{
  "hidden_size": 320,
  "intermediate_size": 2560,
  "norm": "rmsnorm",
  "init_std_qkv": 0.0268,
  "beta2": 0.99,
  "warmup_steps": 428,
  "schedule": "wsd",
  "max_seq_len": 1024,
  "doc_mask": true,
  "train_tokens": 429900000,
  "dataset": "wikipedia_en"
}
Each number is 128 + 32 x the weight over its row's rms, rounded and kept within 0 to 255. Layers, rows and columns count from 0. Numbers have three digits each. The size before them is the row's rms in percent of the matrix's.

# up: layer 17 MLP up, 2560x320, rms 0.0598, rows 890-959, columns 280-319
# down: layer 17 MLP down (transposed), 2560x320, rms 0.057, rows 890-959, columns 280-319
up890 098:139155119128092141093133183178179099135143131182126136115172172214143112148122153115158155124103097146147121171142187053
down890 099:172087161140142127120175080131123113161123145120088115164069078125093161150178069156100097111140120147133134128161125120
up891 095:155135099141143146122111080136170089094147154148153097096135124164133067109126159146126057050092095153129098135114121142
down891 096:145123126103123101109090169113171088094157112107137080133130168158117098074110108121122154082155138094128102065097065094
up892 104:112138133124146121049103173122099147137133133219091121137117156157118067131100092115162103115151090130133147144055114132
down892 109:104149118111128085129134139138146106111164107199118150074120105124107165158109193145135125174141168109139171166072140127
up893 090:209078146144114115125161078145114092169099129122108083107158157130170078194094102091156158096187088113146101116173124121
down893 091:160125091156138096117121108184134172160115094172190167164121139128150119111119135137127117099109160070141189120151184094
up894 091:127119143202126091075118149118142149087117140140146152098096173108200127118152083120111110153129100072170039135178103227
down894 089:120159161082159170131133134116104098170106123161150114103161099120076131073097155112119127132104146126120165083103173061
up895 097:153164092132137139044123041154199099053158125194186076117103185182119080165112121138072131137154074139199106142107140180
down895 097:130125150104107118131098121095110106058144123179149147147104188120087142128152151131143140044081184132137107135115080118
up896 083:112175099188148158095148145127115121140099169117192074102127117165070094150126126141137048118114085132141082163021134178
down896 086:110135129126134076152101095159102146114172136113061125087107130093159154077060132118112159158109109161085184122185092051
up897 101:155185116159142190101165153169105094096112161194135114128182163140133140166141073138154161106095152176121167098110126173
down897 102:105099160201120073098115165108175055165147085123135129109177193096137096095126120155162108128165105153139128154125109099
up898 098:125123090225117187123122133151157113203121164129137120116126181161082097142136124119179113166153133087129132123127157107
down898 100:064108115118129025120097083163144146099089094161153135103111116095126052155144167155131113109119132092130074132141089141
up899 110:180167138144104124175163204169136152124120082091146128130168135164131124159085140112157140150131113103178121168136131143
down899 111:139110108166187151138123109119099069123099084136059142133163089149178099099141107129118123101096191130114106137110129134
up900 096:170100185150115099161141111156104135153112087116104144133182085167086085155125199114129176162095090096113095174169158127
down900 101:134146128110111141119118129131143132132069108136163148163142137104135091121111138101074160156144132168118171116150131135
up901 100:129159232141141150057191114119134094127090163154154106106157126120075073130150104103124132157071147089164071103152149093
down901 109:106129137135094149128111085119118129146111124199133093107116107190104135121128120145090096088061154180098089163170151138
up902 097:195079126105162093110147150155111122120195184160126093220089083112118116132140153166101178139098113186197153100136219107
down902 093:152168110172131152160110146197129157126150129128122170106138106126120152104096077125080089097178141119154077158084166148
up903 097:159186110130093143109081125099165163145161087128111126109116125160176087162152092119164088097141098149128170113145206116
down903 093:098093136107106048131149140188135109131089145101191118113153119070027141131151109136104159122105161193074117152132143146
up904 093:154132122156060138145136116158131115166129121159101094096116109134107140140173162183120117196082125090136129192138109115
down904 092:098064130102158123136193131126135141128104131138088083143128156162100102084210076214160112119163135124098104107141129117
up905 102:171128160131133105124098134126203080123073139168107135154140121113134172165088143096145076144160121133123152154129195174
down905 101:164139169179161163121135103120087131107144159125112116154097135072103124129111173102088093172122117135127119153156155150
up906 105:108064156108175155179080168178154129141087138102202165113158100089127108213132158153137109123161119120124148194111165193
down906 114:094098117098127124127167101094073092163124145144144129129148119122071132100138115070127166164166145121067103156122160113
up907 084:149137111182088160155090130135178059081161202143146092156118087122049105128124150148128118193144101127103197156103145133
down907 080:169106130171097111118135114065195157122148167122121095097160097128148181103107145166093131108181164058110189069126133054
up908 102:168146083208118143123128134102205134126152157136151084125087170202119097119173201140147063148157112187136112166086131091
down908 100:104135134086121104096142173114094060065044136089104086122166121137184094152136104122106084131117189149180123157176114186
up909 105:135080081180179204121113163172141099127122122136128099142149097156098070154189098149060137119106114158112150143120077140
down909 104:120172100144170104093159144136144132094137147121102183152092119163113139098110161131074081168108175093088104146169163071
up910 103:083171178053126188118119097110117107092146107078122107139154149119167123160143127142179145116114109111157090093139157178
down910 097:175173124161128081130126165053082115173123108105177128136078112115145141124100112173145175088136122120000145092127160079
up911 094:137125123177099074069114107152171131079124126159135118153201183130169139178075115086113191113153084169130129186116151161
down911 088:113130129071149165120146158080098134151119099137168209135099117086164104117148131114081087141108117111107110117165083113
up912 105:138122181139165121136149124114175153136134091167120049125136133131140124150177137069128189129109118146135151107132153199
down912 106:101138083173085112111131115144159146121124123155180142084189154149183089179151151130111147110173092163074084162054120098
up913 102:187127131116170169126109156149255122116100138134158099130111131128116149176164125154119103120098120169153122120136182122
down913 100:124124047106071116130115091163136136125145124140062162200115127122123108149152102122087147185039158184101178152176157125
up914 100:138151150145086153092145189145124097147075127108142129142136153145121151138139188103077127149125112174168176137136111147
down914 096:137182157171144141126115123142172069149114117163162126133107147121050140130167137144096159099108199154105151127109136094
up915 101:113124129159113171089137154156193116180113151108114112079073198177086122172132130141141116162139128125147152173137137102
down915 098:081167093081147115147146060120112177151062171170166125139162119098163123109142146165128161103095161062151137153116189126
up916 103:129162060131192178140134172207079151159160176117145118146134154162135092154191181145128129196081139150076118113107148182
down916 099:118132055074122097108184114163163143098176120160092134182143139136087143098169131088157111123161056141149105149112144097
up917 099:142114164109101108057142114185118156151119159180091138159153103104121089150125128119125137097086121118138072088090177147
down917 091:117136166106135152105095124126149163157116130079174097114105160100095090141148132076117112116077119186078173110082162128
up918 093:147126152152101118163153162102151113184086139169125107104184145094170149139123153130104173148152132122140089090055176127
down918 090:061129158112094081063185155169124188102095097133125146194155144097110135131113172148123127083057111161145151106137177127
up919 100:179072160161117165120189097108146105151120140176108077120146139166061094116097171165121144142108143159147102178171144130
down919 098:177177124164088113148076115152129150079142068105121203132102123107150138154170103098058124168144127143113128091155130142
up920 110:127162197143164147059122130123131122121093129112135122128095139109137157133200082116175055128117102126149129122093169113
down920 110:108152147085126093150117141128146126066102121140151083171138166077146170105156165094154153118110124177118139118135137053
up921 095:142143143184147152069191108091147181093143106178144081079082158158131110138137095152127086144151137144168183179130085144
down921 091:159134094131100072157166150151087163174090097116078129157122089149117157131128178061150077085106145155132154077147167130
up922 104:093129150118145120087169113194148110138191100135134147136131128127094101130177168146120126137096162050180118146111128120
down922 107:134183120136068168113137076091088186166121125146115126114085070146114125131078167186196118094134161113110124096147088102
up923 103:141063088108168157080134151088148125090126180122161116206150096128117050111121152173126154111113110101123128094124144076
down923 094:079086115096110131101122186127111128074105133062103079111135175151107129108172147067128137143151142136141106098106158177
up924 100:188128162100161115122177087126142167123148162134180140171166186140170130144110124150134119113144113108121151124141168106
down924 105:112100181138098146111126142155125093086115160124110162094125120148131149098181129135126149093124174081101075101060095181
up925 107:160092103102169098102092121122172150152163158161161106142118149170108128152157166166106148128165125120131069133154119154
down925 108:176177131167118135117173087165096137171096127151122116099135134145057158144149120132186131150143134159144178129118167165
up926 100:162114116224137191217101222163216150160223064113134090120134150122115101119165112192122147194186138135145128126121131084
down926 100:119121110131118094082118158124097116149210106136190119083074073077116163140129153017093126164115166140058093111109122129
up927 106:115153072148093141156163109118143104179115088093188106095085127103074102122140071130074127202133108151127034154114128143
down927 106:166158125111091096160180084079147091114120104112138119116119073167072134125161074062089117135146133132148106085158155159
up928 103:142114170090069157103097093168105112096090064076106149174159127113067155194150140133175109138139131200119174113158148192
down928 101:112122138119183165133117118109155163127118108203161098089161082154146038092103146141145113142137122092105105159133099099
up929 110:112100113150118134105115123166164152173102163139186133121161174156114148142120106140128153140118145150094130130080164111
down929 111:150116162139097150106164163146145085063181096127084130121135098058179130131159198131130137155099118120159119139163091102
up930 095:155159176106155140151172117101142135153130183145107108095121116136143119134152158171161145116118125090226147102143124134
down930 096:041118163158135094110136140100090207134105070170187157132177131181209153015112088142193137082167119083086151143147122113
up931 103:161126115107071120140102135171070119111069128123161045154110125144114097196160093151131168111151092163119138155122173141
down931 104:174134110061133063074123166099176124088156095108157140124127112140137143107104124108143092174092140076163150144117153084
up932 106:183130133102067130137164104166137129093048084097085121093122138127128100216115106144100154112107147106215173155140167137
down932 109:162131190120110105114106164111127085120132118123135124102144145140092156071135129179106124134120129173088112102187088078
up933 093:120157131153123070131135080108138117161105091112077117138116086171108133126091156166110172199148118140194094106118100113
down933 089:099098152088057116164156088188056153102155145132112144126105106113066129130112128133135133133108108127126144145076142135
up934 095:174124110206110087110096147147125170125121219185101115103154135174110156169077113123131161154150110150115102145089110124
down934 095:156107094082177112151096117128138146187124061102212140101084158140117150166151150161104118152086080136150136160170159134
up935 101:134122130152186161039083128111146124099148107195137114147141136098125100113112170146072132107135125111100117131107173127
down935 096:171128074092057145129140103122168142117136136133172126127119133134111145144163116094097177132124158194140125139135156150
up936 098:142153160203144103123143145108208126143126075078130122118143097188093063126117142096119090139159102087173117126108119156
down936 098:122095157105164101083166144117116171118093104083133148117101087109143076128076113074162147143097172097127115123095146184
up937 106:188147121134093105078126145182178094085136154154167135126132177114182126155157146135119148153108151107144087118142196121
down937 112:171170183118098146120146113091138188099143124141120124147134159130146137132196175096120077097107206134158122022147138116
up938 100:126095101136146131154166170149140161113158105148154092112184127188148134111132187122137100090072066131118127221154165218
down938 099:125146144125136085154070154147199113113150104143117169113105137174101169090153115141064116147148117133114156173102145110
up939 101:167073113128147114134138089135148105115163161158104128109108121174132193111108106143141090132065108087152127138181128109
down939 097:105152152074022155140088147111110149132102133107188106151162118143128124105168060119136163179135076140166226135155112138
up940 094:120084081115096146079152132116147108123089125158124099129154113141065113145104199147087126170162138132145125118171167119
down940 089:165141121189148095153123113114105099161090126142119170140143182099128142152161137092163120091163152127101112117170136138
up941 094:116134142143112162115164068140076132113142141174162129096125144161068161177145097120126156165143117109127145114120093106
down941 092:105175116068137106075156133110142152155080180101142102126115151095129164142103103073133116162145172120141068156127090145
up942 100:164069221134099135118164137179125122137107127103090104115116137132072143114139123128147121079110125097169136157100155153
down942 098:122061077190130110098114105102133188133190144113161116166125140159113137131163143142082166167091114093138114111180164133
up943 098:134151133138125142166122192167133143114083107047090082148111117168116108111127044163095171146183101138083080149128117095
down943 095:097154145063147113142162119157109076085113185146171126111172062063185099142120134148128068135168131138149147110075048188
up944 095:137153144143175114130171180175134117146133117109118120115160160144092125171171132106166105139008112131141137118127164163
down944 090:140108092123137128116162079070128152097128105162139181129156132102118135121167139107165121119076098121153176074123106056
up945 099:119106059130154160156128113194128107099119142126152143087157152144100101110188129114161132095116120140145108085148123164
down945 101:137170195084130114107113121162100108127150132093158166143179168127078089125120113112080153151144151198115165113103104125
up946 100:139114141141110150162160103084108135183141135170155082132169116173132136156145122211112094144153122101152121127108170101
down946 100:152125174163101127141127131081178143112140073090139055125100188114125132151181148139121108125154133064091086140090173144
up947 098:121132072149100192108127202114181129141124128147148100157122140151052116111074177120117136153086130137162161162071163080
down947 099:067102129172146100143105079161132164138105152130077110098138076130135102129158153111077163137163124094152148124078167184
up948 091:113132137124153139114159139108160095113144174197158114097111135098139071166146092120158140108080165075123135167161172164
down948 089:112102138134097146154135149165051139152106138156076091195160122098145170105131119160117106166160182182092123152087125101
up949 110:162099131160122119089118147139079167120097115187144080164099116150044076161177070107126133102099132162103171098095136127
down949 112:115111108134100089170157178165201151070126126145154116160162122037161120118188126095171097122163115115081110151069102075
up950 102:144175129084138159104131116106119123102139118144140063172108132089076157167123098117125186177150097145166138138129114123
down950 101:167136152096128101197125075166126153144082144097112123110168095140168140160155123095110048135124174139132100116095126107
up951 101:136175136125141142073110173116176148093139127177158131066156096181143087170166151154155086116159092115135204104119153150
down951 097:109130144166204141089091122096110181144083132160140112169131146146157078099166105165075083071123145172109126126144129156
up952 103:159174124076168149146173166185130107109169135063158138098151169134151117126134129165171158135129120095153133155175141090
down952 109:126087120113138079135165144099169116109094115149101138154153123116057111142136098108077111128091103142072147048134170098
up953 096:199145182139138117189178092128133080184112142131148102123143151097091106132134173103127119151082134106150126171141143103
down953 097:104142117113140103093070133122167121103163112125113133116087118174158139085160094104147122100177087127088120098185087139
up954 100:137108082123131137117117122155131143149116100180107115129158165153107113149159153127159136125138135109104164125143168100
down954 093:121131130157139138100152095119181135094114139077129100090126077133137080105103088120145089161103151126115052141120128151
up955 090:125162118146153199096119153170112119148083144154148124105114153180111116148103156102122114136138153164102103101082124174
down955 089:079098130143098097127119155164120102114104082104115111208107166092131094106086172155101184159149094154172176153070137032
up956 094:157157155093093192094189129148122108154121185123177132155151093105092132237159090208160137158065118147125144106151108078
down956 091:097122056107135070086062090132156190132085126119112136168135121160150079067128101047124134149096101082105101134103165182
up957 101:137120135122089089142213126213104063112144090097123096058167090194134152155118114098151140150118114132182098104134092122
down957 098:151132118125150128176159130098147096127163092153142213119115160157132151217107076142094131131135152128182141114126101208
up958 097:164136107141105149126144130096172073115113141110124081118128126129105080137137179076119122099125129120148109188118125166
down958 097:092138174144115108175114120147101149136134122120150104164167156137129149098190155123113150152141137098085110087162085102
up959 112:134169115097153156165138144127101139094176082100105104177086123138124121111083128110065127136120074051202140146148177193
down959 113:159112198143154164122097179155160161154158152117121068130078221133101173099121183127122160096114166111121146121118194100